config.toml
n_layer = 11
d_model = 160
n_head = 10
n_kv_head = 5
head_dim = 32
d_mlp = 512
vocab_size = 1473
activation = "swiglu"
norm = "rmsnorm"
norm_place = "pre"
norm_eps = 1e-05
positions = "rope"
rope_base = 10000.0
rope_fraction = 1.0
qk_norm = false
attn_scale = 0.177
bias = "none"
tie_embeddings = true
parallel_block = false
init = "trunc"
init_std_qkv = 0.0352
init_std_o = 0.0
init_std_up = 0.0352
init_std_down = 0.0
optimizer = "soap_variant"
lr = 0.00437
beta1 = 0.95
beta2 = 0.99
weight_decay = 0.057
lr_head = 0.00711
grad_clip = 1.0
warmup_steps = 200
schedule = "wsd"
decay_fraction = 0.829
decay_shape = "pow"
final_lr_fraction = 0.1
batch_tokens = 16384
seq_len = 512
doc_mask = false
train_tokens = 105200000
steps = 6421
dataset = "wikipedia_en"
Each number is 500 + 40 x the weight over its row's rms, rounded and kept within 0 to 999. Layers, rows and columns count from 0. Numbers have three digits each. The size before them is the row's rms in percent of the matrix's.

# layer 8 attention output (transposed), 320x160, rms 0.148, rows 90-95,122-127, columns 40-79
090:494429487588469571501561448525542470436469537489514508499512447504491505520568532521529554517484503564556575514520489516
090:458456464545490495510550532457559511506500567518480415514496525532495540514559465535473421506473533467516427409473533507
105:462530521554469515484474527556544490506557491505526478474537507559572550580500518505599461466439489583528397475554498542
089:536525445468496470521469509493428532501513537505454442524497564467468611504468480450510380463489533425415479493441509522
087:584454493447515499504389553540450516464504510513464575559505536440462438494549526539496476562527550509444461482463495507
099:527585503458484443541500476503459557569527444530553563459470477503556498458424477516490522517479469546454490482517449502
103:528478478570489558497505480399504517545452427487471511558444520503575532473417446507496500553570530555503458492548502460
108:471521519577426484594565488542494526487518511513495511489502472468519545398495451519507455548465466497525549473456501470
104:507468512524467494498482514511503499524503522501526440488529557468552514581519550467475568528463524532457511529553436552
104:529483526488493431481529497491422494460533506494474442449524535471469557495539562531482560550419500488549547546531499546
118:521416536486493515495515539521500508481526503445484509613531542475402430501563466522528573477427514436449551530477536539
102:503466514517514500524488544508488541553515499474466481489523465561525443483509521457517579484437488533507478430586450497
# layer 8 attention value, 160x160, rms 0.157, rows 59-63, columns 40-79
105:532482475510516464501571511543500507470460475488410499516406535453480489517453442531464459548528556451482492528525542546
108:515489526457500492451523524441502526493469458472492467496517502520534537536467532500467473472519453474481427523464476488
103:551456546527523503416482427483529502531453491546478510482545512494519544492409508489545484534486567526491430470468556521
107:487498501523524545496476458498535512535454451506529477479534413535467499484546501494500399452507491529495480452519527524
100:483531453498431451513523535477545491526571458554510499450513453504502519544551488437571517481507502504480530454498532502
# layer 8 attention query, 320x160, rms 0.138, rows 128-144,160-176, columns 40-79
125:461520518552486542441459515545564510556469545487493484547492498483443452530493507529534517469534529535453463629494539519
090:530489426520544470530422500482452513374511486469484550472498529470484489495544542467504469539489459517584536386527486497
077:477408467550515508429444564558519534454450509485464485563516530455462521467489513523551497536467550557452515558521519527
081:518467497468514479523520509483437538419470472473505562449541527496515560464520458473476468530496453479531566424525520464
078:494423462532487514470428565502527462601521517481469434502495497558448448503501550517485557503431513498479477542505454515
086:557484514503524500560513550521454575426466492477493550388545526444486528465505586494533500554473474479511571508434516519
074:441501486459434446392476491447504520489510475524488512512495486555480514442482460514459495473501443504493431450435461520
077:457520441531517484485408514537609486528480463476492487542479454547466487469498525533529525490535518565478465585528512509
084:489543508480502549501482514510556508524522536474507482432549569485523488560484564480528592465556561422577484533540507531
076:512600533415539493595528542525492540424515532510482504410530530481498460562531540450490477463551557425539543453400516491
093:539566484486492590545497456568526532478501481475555527415512492470507487508518622490466561453522506504517516599517548528
103:501444518578484406567530522505523537521492522626510462486517423544519535439570507472501554520488459518573489525475525472
087:522460415488570550498512470529422498511473483563432490480508471481455529511513490516436469522485495527482546448497451515
093:460517417410467517521550507495492537501542507494521480540483531487494514508520543479511532455499494475513501447527530512
110:504434537519520497520509508500523554532396549540548526468473433455517530482498520487418460477434439508401526565472521524
113:542475497550486498496528465491515466513513532588507483472509493505413478511569465438466515489458531519453425604518496489
083:543496542493490457505531492579500425505510465467490504469487505582529492492514467507542530438467502528568559438549444523
101:458516527530454541500486504542498469505436540483453458508525496504442482537554418564443524452498492483472440538475533513
069:512531483440551497515490444479559456476519481475483501495506514518544536456487487381527510518521425555515529474565509518
071:472535540504525543487516497560553488510500555502408461539510491424466507512500422486476569460487474507478409535487476533
073:509521462503548488530546477491554481488550473448504481492482505484565522475525510442549458539485458538529517464564471490
089:444509522512446553445486521473438500563410591504466485492506520486479447568472482529443551478465491545477456573509551527
068:467546524541552543500476491502533498485549490424466528486578530479528555535504503425553508451520492435468455530454493458
082:552451471434465464472470513543387500527472490579474541500535451459478456482484510488435451502450516491536530608496513534
087:501545500551459488470456480466501538551406553531438513500467470501395491540490469543444520485506517508493449559507524516
098:485535526481496595497594514466550454526513522419499459526525511535545521555552555523519509475541478450497534424463526445
084:507567471474571489539495513523563495436543508448532476465508509496525512471504552423593461513537537455523519461497472491
116:496500502527469539505551497483585432535568483467491484463514489421460424591574586500459525512468498483509492565575550540
105:513508506498562479469498528497443475538569505507585430464510482534550459478517513487479489522464509506501575484502490434
104:517429472477549534441451463470441495532530469480511467510538563506502530497509459522487456627477538538559458487518447448
104:451469500469476541547561559474532584488493473527538516497484515524477454493441466494417550491563489497459505457409454440
113:508478543496530558456522516448500478472471533475522486417455441452555534469475468482486434480520418598455561490568503489
113:507505536534520467451495487459476508503469499522449524493542529530500481448436442475478472491434487511487485625550600552
093:540545523439452401556537500544537447534546466500523544494513510494508462484456472474497462440519524450529486485498525515
# layer 8 attention key, 160x160, rms 0.132, rows 64-80, columns 40-79
095:420497532465438532446510491525498504536471512521500528472507467511538500475423467540471554488461520501428435552477524522
074:488522536558468478442430560565562558539469513487494498513573533472426511531462555537504496442520536525453465568474559508
061:418507511559436514457554497555494490546475499563478555525529492498461506510425539495433520432511494524462451499452535500
076:570477481585550520530482561525438579466475562503456487566480532398470459513492501509542545506574480525506504463519491490
064:411458494532488467425572499484524452535461454489533598520507521470514555481457421501477554424532472579471473457464513514
100:557469440524462532488531459481561522524467529475472502575462508456582453482529496514463526457520524500523480461512527506
109:474503458486495537478546552499402458481559535562564457504578468519491540506473469487517487429512451537510475454572524494
065:427470529486435562416565507513537425552495476549482533522489475463402533496456471480435534432492460570499461492478546490
104:517391536531546452502432430558467509498491501492477474510470515477476514478491480522539471498517500514495501528545455537
065:527468415532500447527451404443409492506573565499509447517508494491520503499575536502496490514500483429561537471542462484
106:522473515493557399466451540462448521458528484429515458487475512519460506470508456487499444510460446498484541509549468514
096:483543457452478531500513511466437463468442582538466485488467535510472525557461552518514504510482493504484523518530486454
083:465546508477519477513461528522474481501479470498413481450479545507531434574459495524568489479476502431505557463506515480
110:431466601488493470529557495502522509496447508524484531419465512474538532564424490510415538421457514519477476506518569488
108:489566539551517478487481465493464563485526472441471558517481587488521591531470523528477509540476508518556490431571500545
117:483477455467480523559502559511435525542513410510473534464448581466532466478486463515632446508476484449526551490517432492
114:470560502507516550459508500512530483514497519575486546478489448483465576478528488541423501467488499574453482523466531509